Weights of a small GPT-style language model, trained from scratch on English Wikipedia.
Size: 6 heads of 64, vocabulary 8192.
Architecture: RMSNorm before each block, no biases in attention or MLP, tied embeddings, gated attention, hashed n-gram embeddings, capped logits.
Training: a variant of Adam for these matrices, 589M tokens.
Each number is 200 + 30 x the weight over its row's rms, rounded and kept within 0 to 999. Layers, rows and columns count from 0. The size before them is the row's rms in percent of the matrix's.

# down: layer 9 MLP down (transposed), 1536x384, rms 0.0331, rows 284-336, columns 128-191
# up: layer 9 MLP up, 1536x384, rms 0.0384, rows 285-336, columns 128-191
down284,102,176,216,214,214,159,188,209,201,160,174,164,206,179,232,173,242,224,210,178,210,151,174,243,200,212,226,203,154,135,208,216,145,196,194,162,199,217,199,162,198,205,178,215,200,197,191,219,187,187,179,262,178,175,199,198,204,215,136,177,196,205,152,173,199
up285,077,200,212,213,191,261,211,215,242,222,146,242,216,272,161,231,227,208,211,191,208,215,206,269,195,203,205,132,142,209,196,200,191,197,176,228,158,214,225,262,207,166,173,197,227,152,182,198,225,194,205,209,227,185,234,234,181,226,214,220,193,257,194,220,238
down285,078,205,184,206,187,182,217,220,185,215,185,186,214,204,224,192,210,206,193,200,181,225,198,190,175,156,205,236,184,218,199,230,122,187,209,182,233,194,216,186,205,202,216,225,197,228,212,213,204,211,190,202,216,193,190,195,223,209,198,181,190,202,223,193,179
up286,087,256,190,194,173,179,193,181,155,202,190,233,175,223,185,199,230,221,185,230,217,164,134,212,207,196,167,110,188,243,218,183,217,225,190,220,152,259,228,185,202,195,191,181,197,251,197,155,186,222,225,202,177,146,188,223,147,151,221,230,202,201,209,180,267
down286,093,243,167,198,182,201,200,149,250,211,218,205,185,204,264,193,206,182,178,195,205,200,184,190,207,210,176,178,164,215,232,208,232,187,224,156,160,233,201,189,161,217,191,206,216,181,197,203,200,186,212,154,213,220,196,214,195,172,215,223,223,188,183,188,190
up287,118,217,212,214,225,249,171,195,170,181,188,202,224,173,184,190,240,225,186,197,210,204,171,206,215,184,191,233,180,194,180,206,196,183,166,175,224,234,185,160,177,114,153,181,187,205,172,191,188,179,205,159,205,211,218,254,178,204,188,135,147,262,199,168,189
down287,109,209,186,192,224,176,240,171,230,206,167,195,200,215,230,205,179,190,228,186,166,159,203,199,218,198,204,224,153,242,207,201,227,257,161,230,136,172,187,176,162,212,203,198,193,213,158,256,241,192,236,230,202,197,275,152,164,182,258,221,174,209,228,219,225
up288,110,157,228,160,196,212,274,195,193,239,203,186,216,151,172,218,180,190,206,228,204,246,241,217,171,206,238,199,225,233,184,185,188,195,254,141,204,201,233,201,218,224,212,190,191,183,179,176,213,174,201,166,188,210,207,217,193,206,195,259,229,191,218,152,181
down288,107,215,161,183,166,210,210,203,245,159,252,168,211,239,205,212,268,195,211,191,217,194,170,213,213,172,190,226,209,189,194,222,186,153,204,189,207,208,180,184,223,207,201,154,166,157,217,251,177,191,190,229,191,215,222,227,186,221,211,223,197,172,237,195,203
up289,105,196,195,173,194,179,106,200,114,205,226,217,223,176,188,209,211,262,230,222,171,186,245,142,200,207,146,238,237,152,153,217,181,192,161,176,182,197,174,202,180,160,248,211,254,184,185,187,170,189,207,204,232,229,197,211,211,224,159,184,226,114,185,203,178
down289,104,128,178,188,204,228,177,191,267,142,179,247,249,202,215,171,262,230,250,181,240,250,217,238,172,216,166,197,169,183,196,191,220,135,188,157,198,191,220,186,161,172,168,195,191,215,211,205,223,216,211,162,221,178,214,176,224,196,165,214,191,203,139,203,219
up290,100,190,231,203,166,206,252,194,181,161,273,198,206,181,139,183,198,241,215,201,212,203,177,144,204,251,214,204,231,204,224,227,201,235,229,209,213,229,254,205,216,216,215,223,230,203,166,207,215,172,215,192,203,208,228,144,219,215,191,183,183,198,220,193,181
down290,100,211,227,125,147,142,254,160,201,170,195,250,236,226,234,207,224,244,164,174,212,123,195,195,195,177,223,151,192,181,195,216,207,211,184,188,240,226,176,218,227,190,188,150,226,197,195,235,206,168,190,219,190,202,222,232,181,217,191,201,230,178,195,209,236
up291,096,150,216,123,154,219,175,233,232,223,166,138,194,210,222,208,186,220,290,209,187,191,246,190,209,205,178,149,220,223,202,170,183,149,214,181,198,230,183,193,197,262,197,177,255,228,200,129,235,190,205,178,227,186,167,143,195,239,204,182,202,244,220,174,219
down291,101,205,194,180,183,200,213,254,182,260,213,208,156,175,179,227,174,158,206,144,117,227,242,206,209,250,221,149,244,197,203,185,323,217,277,177,192,246,212,209,173,202,233,216,167,229,228,183,198,210,185,209,174,148,194,195,192,188,177,211,177,177,211,212,162
up292,107,151,159,188,192,198,204,199,161,242,202,187,181,274,169,250,146,177,251,211,196,197,160,136,229,195,249,241,233,199,218,173,184,155,228,214,244,188,221,205,204,189,210,191,239,210,236,163,203,221,227,254,242,197,210,166,224,204,221,219,196,223,195,190,235
down292,104,146,215,157,214,217,184,233,197,203,249,203,218,196,175,146,244,172,231,220,203,187,253,214,270,229,183,210,217,214,181,158,151,190,225,162,193,221,180,224,190,242,223,223,259,209,199,211,251,187,176,206,192,176,181,233,164,218,146,215,238,180,235,228,257
up293,095,242,219,204,205,264,207,246,158,216,190,187,173,175,138,185,211,271,237,162,250,187,140,180,197,240,183,141,123,238,205,215,217,249,171,183,203,221,191,175,180,216,182,213,197,134,198,197,201,172,241,230,214,204,159,133,208,209,188,201,151,186,198,185,215
down293,099,175,187,168,208,177,232,252,190,257,225,180,166,223,194,174,202,188,184,185,185,235,187,199,182,188,235,191,193,218,243,200,435,179,157,183,251,193,112,191,209,183,191,201,191,188,183,214,191,151,175,200,183,208,229,193,171,223,194,173,194,188,295,178,232
up294,105,232,216,217,188,228,183,163,203,209,218,178,207,250,216,210,173,183,225,209,221,258,181,178,233,200,236,191,208,247,226,241,193,218,146,205,186,178,218,206,173,181,201,161,205,181,163,177,222,208,181,205,182,232,210,184,210,211,177,148,200,176,182,176,201
down294,107,205,204,202,232,203,172,144,176,242,180,226,182,245,182,189,223,231,212,213,220,202,193,175,241,215,207,173,205,176,194,198,321,212,163,211,213,275,198,167,166,197,228,203,181,173,154,179,216,257,201,194,210,206,245,218,183,207,226,155,186,173,245,244,186
up295,103,200,224,147,209,242,214,207,195,230,163,259,268,199,148,210,195,220,188,200,214,193,232,185,189,171,155,156,197,189,225,184,181,196,194,164,222,189,159,239,205,163,231,178,204,205,219,209,210,153,210,222,189,168,191,154,221,186,184,168,264,190,235,200,140
down295,099,216,228,198,186,179,171,178,202,200,197,167,243,206,196,184,183,142,182,251,173,224,217,245,209,224,160,239,201,169,229,223,226,229,215,220,202,256,197,158,186,202,133,171,168,247,237,196,161,157,208,219,210,246,167,218,208,137,205,183,179,249,223,208,161
up296,107,241,279,202,177,183,204,221,221,242,200,121,238,190,216,228,207,242,188,214,188,267,187,181,166,187,187,212,231,176,179,157,180,207,136,243,234,179,197,193,195,185,191,165,151,214,175,232,206,227,198,183,200,174,241,169,193,220,155,205,220,181,213,166,199
down296,104,226,183,249,218,206,258,168,208,134,196,199,200,197,260,190,247,179,189,166,196,262,193,255,180,216,210,190,231,206,211,183,150,198,198,185,221,209,205,224,198,188,248,158,165,196,152,145,237,232,189,151,205,226,170,242,200,233,178,229,235,223,231,220,196
up297,096,116,167,175,295,195,161,185,160,210,174,180,213,220,200,195,227,223,205,236,213,227,170,209,208,208,204,190,201,198,182,180,195,171,161,194,239,168,217,212,143,194,252,222,189,257,237,235,190,174,197,145,220,245,166,179,220,224,222,201,227,218,169,189,211
down297,096,202,273,183,166,222,189,155,163,199,233,153,171,160,193,226,200,207,235,206,199,209,198,208,211,190,200,200,227,157,195,165,223,156,185,149,173,217,220,197,194,194,206,146,226,192,187,219,188,244,191,222,177,212,158,227,149,163,180,217,179,176,122,225,208
up298,097,205,188,231,213,195,136,194,222,234,144,235,192,217,242,206,196,229,210,214,173,221,177,235,167,184,233,178,138,217,178,176,190,182,229,158,152,220,189,216,176,217,203,210,170,203,217,257,143,237,222,188,163,176,240,162,214,204,249,221,175,139,196,213,193
down298,092,189,197,173,241,189,218,205,257,206,179,134,225,237,219,227,186,245,174,164,199,192,229,238,172,238,174,162,206,235,229,170,263,207,212,177,171,212,235,170,195,148,175,190,236,209,181,212,229,222,185,201,185,177,209,200,224,207,220,209,185,222,216,150,206
up299,113,205,201,196,214,207,185,190,225,180,213,158,216,166,222,184,208,205,197,158,222,252,180,220,244,222,204,207,174,219,180,186,185,186,139,178,179,205,208,197,225,119,141,192,203,210,181,232,151,176,210,221,231,194,203,214,175,231,156,181,182,203,217,207,202
down299,106,172,212,222,217,250,178,178,212,197,189,182,213,171,241,190,212,199,182,231,212,167,226,240,174,226,154,194,156,204,214,197,181,241,105,213,205,227,196,224,158,191,185,138,129,244,158,181,129,191,217,202,206,182,204,228,185,179,198,205,181,198,194,183,217
up300,111,227,182,139,180,260,218,248,264,152,177,187,203,218,149,158,172,224,173,225,186,170,184,198,200,217,201,179,231,198,193,179,176,171,203,155,231,170,163,243,187,133,183,161,154,264,160,228,209,200,166,196,210,154,189,234,178,167,147,176,252,179,171,277,204
down300,105,220,193,238,205,198,210,226,231,187,218,156,233,159,151,227,198,246,225,221,165,194,222,185,217,205,181,200,196,188,197,200,204,169,217,188,182,202,175,206,216,200,206,170,180,142,168,207,212,177,229,193,242,210,201,203,209,236,222,235,237,204,215,226,203
up301,099,194,222,172,167,187,192,220,129,231,193,226,210,187,176,184,207,149,184,206,227,197,177,158,224,221,171,208,171,214,195,162,199,205,164,225,207,232,197,169,196,241,133,190,232,217,189,181,184,196,235,163,166,175,223,225,165,194,180,227,185,174,172,202,211
down301,103,194,202,183,187,188,207,297,174,188,248,167,176,185,203,217,185,221,221,196,221,222,175,218,183,211,246,171,252,180,234,161,308,204,210,168,199,210,200,173,225,161,217,192,203,218,226,226,192,173,158,137,207,189,180,259,198,175,140,226,188,213,205,212,206
up302,090,212,219,105,212,199,198,142,190,187,186,203,214,183,147,195,240,224,228,185,167,206,185,211,200,248,212,211,231,238,179,148,221,199,151,174,181,191,205,237,221,174,221,226,256,192,213,212,176,210,195,247,195,225,186,185,218,175,166,194,212,211,210,197,199
down302,090,179,150,198,192,181,175,129,195,204,197,128,164,255,169,200,183,194,160,218,158,217,247,130,164,225,263,168,209,174,195,205,405,231,186,186,182,170,207,221,163,253,177,156,169,249,178,219,187,209,140,240,179,165,261,172,258,174,230,261,197,210,222,217,205
up303,108,200,218,206,193,221,218,234,168,226,205,158,227,243,211,186,214,249,253,197,195,179,229,196,205,207,221,162,234,142,174,157,202,269,188,196,209,206,191,161,200,199,240,186,137,181,198,196,262,219,188,183,194,205,149,232,237,217,170,147,214,211,214,177,218
down303,104,225,206,228,200,232,148,222,173,199,173,207,190,164,166,177,218,192,192,213,203,190,194,215,177,217,235,185,177,179,209,205,262,227,175,206,211,180,212,197,244,235,230,228,190,268,206,262,245,185,216,178,188,206,138,192,197,239,158,214,159,196,134,204,153
up304,107,240,210,141,209,162,199,201,179,183,205,197,185,243,194,179,191,196,163,195,222,217,211,259,220,179,208,195,202,213,209,208,176,213,196,204,183,257,152,138,196,192,176,269,198,201,179,182,175,160,208,245,185,211,195,236,209,247,214,234,223,205,183,146,209
down304,103,183,187,148,169,202,211,236,201,214,181,184,116,162,265,234,207,177,188,120,198,209,249,220,229,232,146,203,231,212,229,189,151,210,201,218,176,161,210,204,262,182,248,249,178,204,180,222,204,151,206,213,157,239,265,223,132,239,173,211,269,180,159,245,194
up305,109,252,240,246,190,259,153,219,155,246,178,158,205,187,244,202,233,228,202,227,151,183,147,173,220,175,211,167,178,166,194,172,168,131,219,182,209,230,127,207,238,125,230,216,170,195,177,213,217,221,228,208,173,201,208,203,216,239,227,171,196,190,192,221,199
down305,104,222,190,217,171,178,178,203,202,242,155,239,216,165,187,219,179,168,152,202,221,203,226,240,144,200,216,242,172,188,228,188,164,210,181,187,209,165,228,144,190,220,256,171,169,210,196,180,158,171,205,220,204,133,214,237,258,177,211,204,168,206,188,170,185
up306,105,213,173,178,157,220,160,212,232,193,206,220,246,231,259,270,184,201,160,206,183,203,183,196,237,243,226,195,142,241,197,200,173,196,206,157,249,141,230,164,212,195,184,193,206,185,145,165,251,154,205,209,219,236,183,239,197,190,160,228,185,194,190,235,162
down306,104,220,264,237,216,242,175,248,176,161,188,216,207,155,208,230,199,180,175,189,187,161,225,220,224,193,195,179,229,215,182,221,122,150,189,218,226,171,213,135,194,203,206,197,199,149,208,182,166,204,181,206,204,186,207,165,232,163,209,227,189,183,148,218,190
up307,101,241,199,207,184,256,176,199,190,208,202,197,195,227,196,221,210,175,196,219,190,171,205,188,239,197,203,158,200,185,167,124,193,181,200,215,227,193,209,196,218,201,223,161,165,195,167,176,171,169,257,255,189,218,204,205,190,138,220,204,187,215,193,215,202
down307,102,208,281,202,173,158,210,184,232,168,177,195,144,180,178,227,268,182,165,229,230,186,192,240,192,147,199,234,151,197,199,176,340,191,202,263,208,223,208,211,184,172,213,186,190,148,176,174,193,196,220,200,227,181,234,205,187,171,210,186,198,205,207,188,164
up308,077,211,246,158,227,212,186,149,252,267,231,249,217,201,157,229,197,219,214,202,163,232,225,216,223,238,181,184,192,198,207,165,240,203,162,172,213,213,164,174,157,156,193,227,228,188,177,175,211,197,181,221,236,192,222,233,151,222,210,235,177,149,169,157,225
down308,089,215,164,215,201,185,206,100,197,169,217,199,268,159,201,209,211,190,208,219,202,215,215,183,213,200,146,211,215,224,213,202,547,192,207,178,246,225,188,174,184,157,178,167,199,182,169,228,178,189,237,206,221,156,177,162,158,176,211,164,236,202,258,215,208
up309,099,169,222,221,222,209,166,183,213,228,158,149,199,228,181,214,218,176,205,158,228,276,159,172,191,192,186,228,199,154,160,171,191,254,222,199,191,188,172,198,178,222,210,247,178,205,197,188,206,180,205,245,278,236,191,223,184,256,177,206,173,247,249,222,251
down309,099,200,224,262,162,212,217,181,147,236,194,197,208,198,173,153,237,227,161,208,209,151,202,152,219,150,188,273,208,157,225,233,261,157,175,215,232,235,167,224,190,185,184,196,244,282,208,230,216,141,206,204,228,169,185,143,213,198,175,190,192,201,218,183,190
up310,112,219,216,217,150,220,232,236,225,163,189,194,182,215,229,259,146,208,179,180,164,154,182,242,195,215,221,175,210,206,189,178,194,196,231,159,239,209,240,160,203,228,201,143,184,184,249,197,206,198,223,174,209,200,190,176,222,210,144,219,211,196,189,164,198
down310,107,208,224,217,150,182,258,176,245,186,158,220,212,199,217,220,193,159,166,213,179,154,195,150,239,233,211,213,190,141,210,254,221,242,187,205,183,202,217,209,193,183,173,192,213,174,168,198,219,148,189,200,225,161,204,182,187,175,171,246,191,214,239,182,199
up311,093,168,214,183,197,185,193,238,236,192,227,152,179,244,219,134,168,208,266,174,204,202,169,175,156,169,204,204,202,239,168,209,205,180,202,235,155,229,190,144,246,206,231,160,238,168,163,193,160,228,184,244,184,174,167,258,192,204,127,228,222,168,180,223,208
down311,101,224,192,208,174,232,273,210,203,278,190,202,190,221,227,227,193,192,179,173,210,205,231,162,238,189,212,205,169,236,241,211,358,219,165,204,233,192,188,216,124,244,202,202,194,213,184,255,212,193,252,250,141,195,136,234,193,173,180,204,186,180,182,210,225
up312,084,224,208,176,230,244,224,212,222,183,224,264,245,171,191,227,198,218,237,202,207,208,165,190,195,157,199,200,145,189,220,228,174,170,208,199,205,148,201,169,199,199,136,173,194,150,214,215,215,244,213,168,183,153,172,212,175,253,211,252,204,190,154,174,229
down312,093,198,243,204,190,174,163,199,198,219,221,192,208,214,243,151,219,212,208,220,210,208,218,178,193,210,143,247,194,202,207,201,132,215,247,198,186,226,202,215,184,252,194,233,181,192,171,201,213,209,187,199,204,192,227,193,199,191,181,208,144,231,216,187,185
up313,089,244,226,182,204,254,157,239,250,233,202,210,193,251,189,220,171,168,205,193,217,154,168,202,187,154,206,199,263,215,239,239,225,246,202,127,176,175,161,162,200,189,219,238,201,194,167,166,193,180,239,200,182,169,172,223,182,238,183,240,229,165,197,188,213
down313,094,183,194,177,201,195,215,220,210,201,215,200,137,187,201,189,185,235,180,217,197,238,220,199,213,133,222,221,217,213,259,156,379,161,220,203,235,194,170,159,203,243,182,195,246,177,212,182,237,198,171,217,179,163,232,177,165,252,181,226,212,202,206,233,224
up314,090,153,174,204,181,202,227,204,199,201,269,231,216,175,164,229,178,185,167,206,180,148,215,188,234,171,173,203,243,229,198,194,207,225,169,216,197,214,170,182,202,193,204,151,232,224,170,180,172,165,212,148,168,150,246,143,228,194,191,217,151,191,158,179,270
down314,095,243,188,226,161,197,190,221,114,222,194,184,192,164,195,216,215,179,210,208,193,213,200,163,227,185,223,187,285,236,160,232,330,223,221,184,156,207,196,178,176,191,195,160,200,155,258,174,223,193,210,183,161,231,207,167,204,229,166,238,186,205,216,228,213
up315,075,195,225,188,224,183,222,154,175,187,201,195,124,163,185,204,220,213,210,188,189,149,196,246,223,190,178,181,251,185,244,152,257,176,165,168,183,194,252,209,184,144,135,198,226,215,159,199,202,246,174,183,207,210,204,231,229,213,237,168,213,187,173,204,171
down315,088,227,171,208,201,225,205,214,200,195,223,212,151,233,198,228,206,201,178,224,217,182,213,205,221,226,195,202,208,189,231,158,605,212,197,173,237,194,191,196,204,167,171,200,200,194,173,212,188,178,194,190,219,194,219,194,169,218,193,193,215,184,197,206,207
up316,084,217,211,181,174,201,201,210,248,189,188,218,180,209,214,162,225,156,161,185,219,230,180,212,229,194,185,199,187,234,222,169,189,241,179,255,237,202,199,141,157,217,181,237,216,182,217,200,204,163,187,208,198,169,198,200,192,217,210,237,202,163,145,207,222
down316,099,205,189,175,217,204,198,153,161,187,197,229,148,207,231,191,233,230,238,210,210,208,190,162,233,217,212,196,208,197,214,186,349,173,203,201,157,231,198,195,222,222,167,195,215,191,222,232,202,193,203,188,201,194,199,227,251,186,196,223,178,149,177,178,205
up317,105,205,187,179,163,248,216,223,148,160,156,173,211,185,180,187,157,152,185,172,196,193,165,197,194,170,182,206,162,174,168,205,213,284,226,241,196,246,163,206,267,178,182,192,188,206,237,112,209,194,148,178,159,213,235,184,223,232,176,197,181,181,250,263,213
down317,108,182,180,192,222,216,214,211,204,198,248,207,209,167,226,151,177,254,188,256,209,177,214,183,158,177,207,227,175,172,202,216,275,271,255,196,149,207,222,212,225,211,202,177,170,182,188,191,192,206,110,156,170,234,202,178,226,209,158,239,160,256,179,277,171
up318,115,204,224,215,201,215,157,196,210,175,186,240,204,181,254,201,205,203,254,217,174,180,184,165,209,199,180,135,191,198,239,224,175,199,221,162,224,222,188,222,176,145,203,223,210,190,136,219,204,289,279,199,202,181,212,210,182,234,189,174,224,183,237,173,195
down318,109,172,196,232,215,205,192,208,216,134,181,207,196,196,205,207,139,152,235,189,205,226,217,196,215,195,213,257,224,151,213,188,154,196,141,138,166,157,195,194,164,245,193,200,193,215,182,177,229,236,208,211,183,232,254,228,186,169,185,260,229,167,236,253,197
up319,090,234,202,199,186,134,263,187,209,226,158,185,196,175,206,191,153,207,231,216,195,179,195,131,166,214,213,164,249,199,224,198,191,126,186,174,192,190,208,215,205,245,213,187,149,256,182,238,192,173,241,199,191,189,168,239,219,158,164,213,162,181,195,200,210
down319,094,202,186,183,177,179,191,191,231,212,203,228,182,166,224,230,234,192,203,209,187,154,220,183,191,164,162,145,222,202,208,244,218,226,208,217,176,174,210,214,201,224,188,209,223,175,201,219,213,209,202,228,215,205,188,193,202,163,231,180,181,231,257,187,232
up320,107,244,230,243,150,213,198,225,156,181,224,176,246,211,222,238,124,173,207,195,194,168,197,172,204,168,190,195,150,198,198,222,191,154,274,169,240,232,213,260,235,198,197,192,188,220,192,217,124,215,202,205,181,178,204,182,252,221,245,224,211,213,206,170,201
down320,106,196,211,195,192,229,176,206,157,192,152,212,153,198,154,211,222,182,174,260,144,220,204,153,201,186,203,173,194,213,218,196,215,170,164,228,261,179,185,181,174,219,195,187,201,155,177,210,175,235,219,213,185,153,192,174,214,168,200,204,175,225,183,196,185
up321,103,205,163,170,112,164,187,204,185,210,197,186,228,194,196,191,165,226,177,186,186,221,153,180,219,196,205,179,111,234,197,140,183,196,219,158,179,198,198,174,215,191,242,254,181,205,217,225,253,231,230,206,202,250,149,232,247,210,172,210,184,289,207,137,199
down321,100,206,228,286,187,179,218,190,212,164,210,182,178,170,204,211,207,245,192,169,201,230,182,197,189,141,177,189,209,183,187,193,199,186,240,152,164,170,229,218,190,191,181,227,236,194,244,209,194,190,268,182,193,240,218,217,213,218,206,210,217,250,239,136,166
up322,112,226,208,186,139,212,155,219,221,180,186,208,231,209,200,215,160,220,225,242,233,214,167,222,177,237,211,188,147,122,149,183,186,211,249,167,207,175,200,131,196,226,237,220,183,224,230,154,196,216,219,173,217,234,163,198,167,242,164,204,165,209,202,219,251
down322,111,224,165,218,209,197,206,145,189,229,171,271,186,240,175,198,143,211,204,225,192,226,183,213,212,251,217,227,202,161,178,175,218,229,159,200,188,205,242,217,194,218,217,201,196,212,172,189,183,225,185,246,223,262,183,204,201,184,186,202,173,205,182,192,208
up323,092,270,227,178,164,157,174,224,195,137,214,199,212,163,176,194,183,178,150,226,211,202,185,163,230,215,271,199,211,203,219,180,198,180,225,225,199,186,157,217,215,208,158,234,232,170,173,171,186,129,212,265,272,221,191,243,203,208,174,243,234,195,187,184,181
down323,100,196,222,238,223,228,206,200,210,174,180,191,218,142,189,213,228,209,238,199,218,197,212,214,206,203,218,178,212,187,220,217,222,261,195,156,216,228,213,203,182,174,227,172,214,204,159,199,170,183,171,130,185,202,198,188,186,145,197,262,226,207,165,248,194
up324,097,211,264,173,161,196,240,210,188,228,220,208,211,209,173,159,210,185,182,245,183,204,182,205,212,165,207,183,141,188,192,195,166,207,195,162,220,161,141,173,168,253,233,174,167,180,188,175,141,170,172,205,228,198,223,190,220,198,205,189,190,177,201,268,197
down324,098,134,174,202,172,197,228,238,185,167,208,257,214,211,183,253,168,234,232,182,217,228,185,196,226,220,164,195,206,193,247,180,245,211,183,241,226,169,135,222,220,199,211,242,181,224,190,189,237,177,184,176,172,194,262,212,145,182,217,209,208,189,231,178,210
up325,091,190,191,239,230,198,208,217,222,198,228,191,176,210,233,146,175,208,207,194,229,192,194,194,221,234,193,212,154,193,229,215,202,189,179,186,249,157,190,230,217,208,194,215,174,188,222,167,203,193,144,206,180,178,204,181,209,198,250,166,236,201,174,218,225
down325,097,210,202,217,188,169,222,197,204,165,219,178,113,198,224,221,200,221,189,185,197,198,182,240,205,216,220,180,175,191,198,153,299,197,187,209,220,191,227,204,185,189,195,233,216,222,227,177,187,211,179,228,201,226,208,171,171,222,198,204,227,225,205,194,189
up326,099,202,229,195,228,166,183,186,162,232,202,233,184,197,218,150,233,236,252,188,158,195,152,197,235,216,196,227,176,157,173,129,193,225,195,170,219,162,185,135,189,219,119,236,225,204,180,171,182,237,211,224,180,168,237,208,235,248,171,228,263,179,158,188,214
down326,101,190,172,216,230,216,209,219,220,178,240,237,162,152,213,203,204,209,184,178,173,247,171,145,187,154,195,227,215,148,181,174,266,175,211,223,201,217,194,193,148,171,211,263,190,156,189,247,171,211,195,228,194,185,246,192,241,207,199,213,248,171,219,224,253
up327,099,190,182,193,205,184,189,216,237,159,216,174,207,195,216,224,190,236,171,158,184,170,201,158,205,187,183,182,203,242,204,197,169,252,174,217,218,225,161,178,228,192,195,264,185,191,252,184,204,200,171,246,163,185,223,204,253,283,181,196,186,175,212,227,236
down327,097,239,144,174,124,152,252,155,181,210,205,191,169,208,213,203,195,215,235,218,188,239,231,150,201,208,173,245,231,196,188,182,237,223,166,234,156,207,192,221,206,252,214,232,194,172,180,176,258,188,247,233,225,151,159,215,185,231,210,216,195,219,205,189,197
up328,107,249,178,177,255,227,180,189,207,164,180,224,248,146,204,178,159,194,190,212,234,189,205,177,182,237,179,180,193,194,178,200,207,188,204,167,260,239,202,203,202,230,178,246,187,189,219,185,137,183,165,212,209,249,220,167,182,210,224,188,240,165,232,237,154
down328,105,163,152,208,237,145,239,162,227,188,144,156,244,186,174,200,133,176,197,163,225,221,163,222,211,214,259,168,164,179,206,225,253,214,216,229,235,196,210,258,162,203,173,193,171,281,184,230,174,172,221,215,220,256,220,255,194,153,265,188,196,203,193,205,178
up329,104,201,176,188,209,239,200,177,241,168,196,180,201,200,204,229,201,206,158,204,212,192,215,209,185,196,219,162,238,128,184,201,176,200,183,213,168,244,182,114,243,218,186,218,299,191,167,220,230,210,239,182,205,208,189,164,173,192,210,175,165,203,244,196,185
down329,101,200,188,193,213,220,218,176,102,164,144,208,219,228,206,257,197,202,198,239,200,223,150,207,184,214,222,209,253,166,214,206,225,206,248,247,164,212,193,241,189,134,187,221,206,210,177,204,193,242,175,241,209,194,194,191,190,174,230,207,191,174,129,223,238
up330,099,212,242,177,138,165,249,214,240,200,217,222,197,164,198,174,196,231,175,167,201,121,176,161,202,194,200,244,216,242,190,193,182,182,210,209,220,189,150,192,185,186,226,167,213,197,186,145,150,194,186,216,241,180,196,195,228,229,195,161,175,219,177,165,200
down330,092,211,199,218,174,230,198,246,192,182,181,233,210,205,235,206,207,178,176,206,238,157,169,151,220,149,177,195,165,168,227,251,290,245,187,205,193,204,208,243,149,170,199,221,193,210,142,282,191,182,128,186,250,167,229,211,191,152,162,182,225,173,225,214,226
up331,077,236,246,180,225,123,191,165,224,188,224,157,233,271,229,224,197,174,213,236,221,220,218,177,204,194,157,170,176,214,186,149,208,159,190,181,204,253,143,203,206,187,115,225,230,213,218,233,227,189,235,157,229,175,205,215,139,208,153,191,211,165,186,248,195
down331,091,234,222,199,215,188,198,141,218,186,240,192,213,236,219,228,201,186,186,228,258,171,225,246,197,199,199,177,165,204,153,203,409,158,243,253,200,215,156,207,213,225,196,198,206,146,195,221,221,247,231,181,271,169,164,136,205,215,182,213,231,196,218,230,210
up332,099,229,244,225,171,245,209,181,200,146,229,139,239,221,155,212,192,165,221,235,204,164,175,183,208,224,161,234,183,186,154,204,186,158,134,186,177,235,197,176,161,219,204,227,136,225,248,194,210,185,185,180,196,229,230,160,186,238,174,182,194,193,217,257,244
down332,101,249,224,225,205,206,184,198,160,227,212,161,164,205,184,201,166,187,188,169,150,240,183,153,204,200,205,168,200,247,174,203,317,149,222,239,171,174,203,213,183,247,187,187,175,179,173,182,193,240,169,206,176,191,164,213,227,192,209,169,197,215,197,179,243
up333,119,197,165,208,180,194,201,184,224,189,214,234,183,258,229,231,191,202,203,199,203,205,234,253,227,175,229,219,180,251,208,194,195,207,156,179,187,151,166,166,169,191,215,218,213,177,194,223,217,237,202,241,207,191,211,195,217,213,198,211,169,174,200,173,166
down333,111,211,266,185,186,213,214,217,204,219,218,227,174,196,194,233,190,218,218,222,189,198,175,209,229,161,168,229,193,218,164,207,256,272,213,219,238,192,223,231,312,202,213,252,227,170,211,190,154,177,261,174,189,185,190,192,174,228,167,208,204,216,157,189,234
up334,096,205,224,149,212,198,147,177,201,180,208,251,154,218,289,165,199,188,248,194,196,221,149,216,222,176,177,195,171,239,219,180,219,230,265,204,209,253,169,197,174,184,200,210,203,280,201,193,125,151,239,224,188,198,233,187,220,241,179,212,177,149,198,298,238
down334,100,249,200,190,168,215,232,179,219,194,196,199,147,221,177,155,212,211,171,215,237,236,184,187,188,184,199,210,171,188,198,184,414,212,209,186,142,176,251,172,212,187,255,162,180,214,216,163,206,205,201,210,196,229,208,211,188,187,197,195,205,178,230,215,193
up335,108,224,181,229,231,242,213,202,216,156,221,142,208,157,210,193,196,251,194,214,211,259,219,165,207,190,216,198,208,176,181,189,181,217,206,211,200,203,166,200,211,181,215,204,195,150,223,159,199,210,172,206,159,173,197,245,194,208,185,192,149,181,217,214,236
down335,104,235,198,188,155,236,215,216,256,242,186,163,213,176,220,205,178,148,160,207,191,219,200,180,168,231,251,186,207,168,145,206,146,199,159,204,217,229,195,210,148,196,250,138,180,234,215,198,218,139,201,171,187,247,238,224,242,209,209,133,136,199,249,208,257
up336,098,239,194,195,137,196,193,203,229,179,174,183,171,154,188,162,185,190,203,188,137,176,224,222,214,169,185,204,178,202,179,225,194,219,165,200,196,205,239,137,243,239,190,228,142,223,192,209,199,226,202,204,232,210,265,190,212,235,197,198,232,156,181,238,230
down336,093,176,206,215,186,228,241,192,249,237,223,197,137,208,244,222,203,152,223,190,165,219,221,139,187,250,213,205,180,231,235,150,286,210,136,279,204,181,177,187,188,274,203,159,164,184,229,241,163,215,179,189,192,179,230,268,177,189,184,234,245,211,218,212,176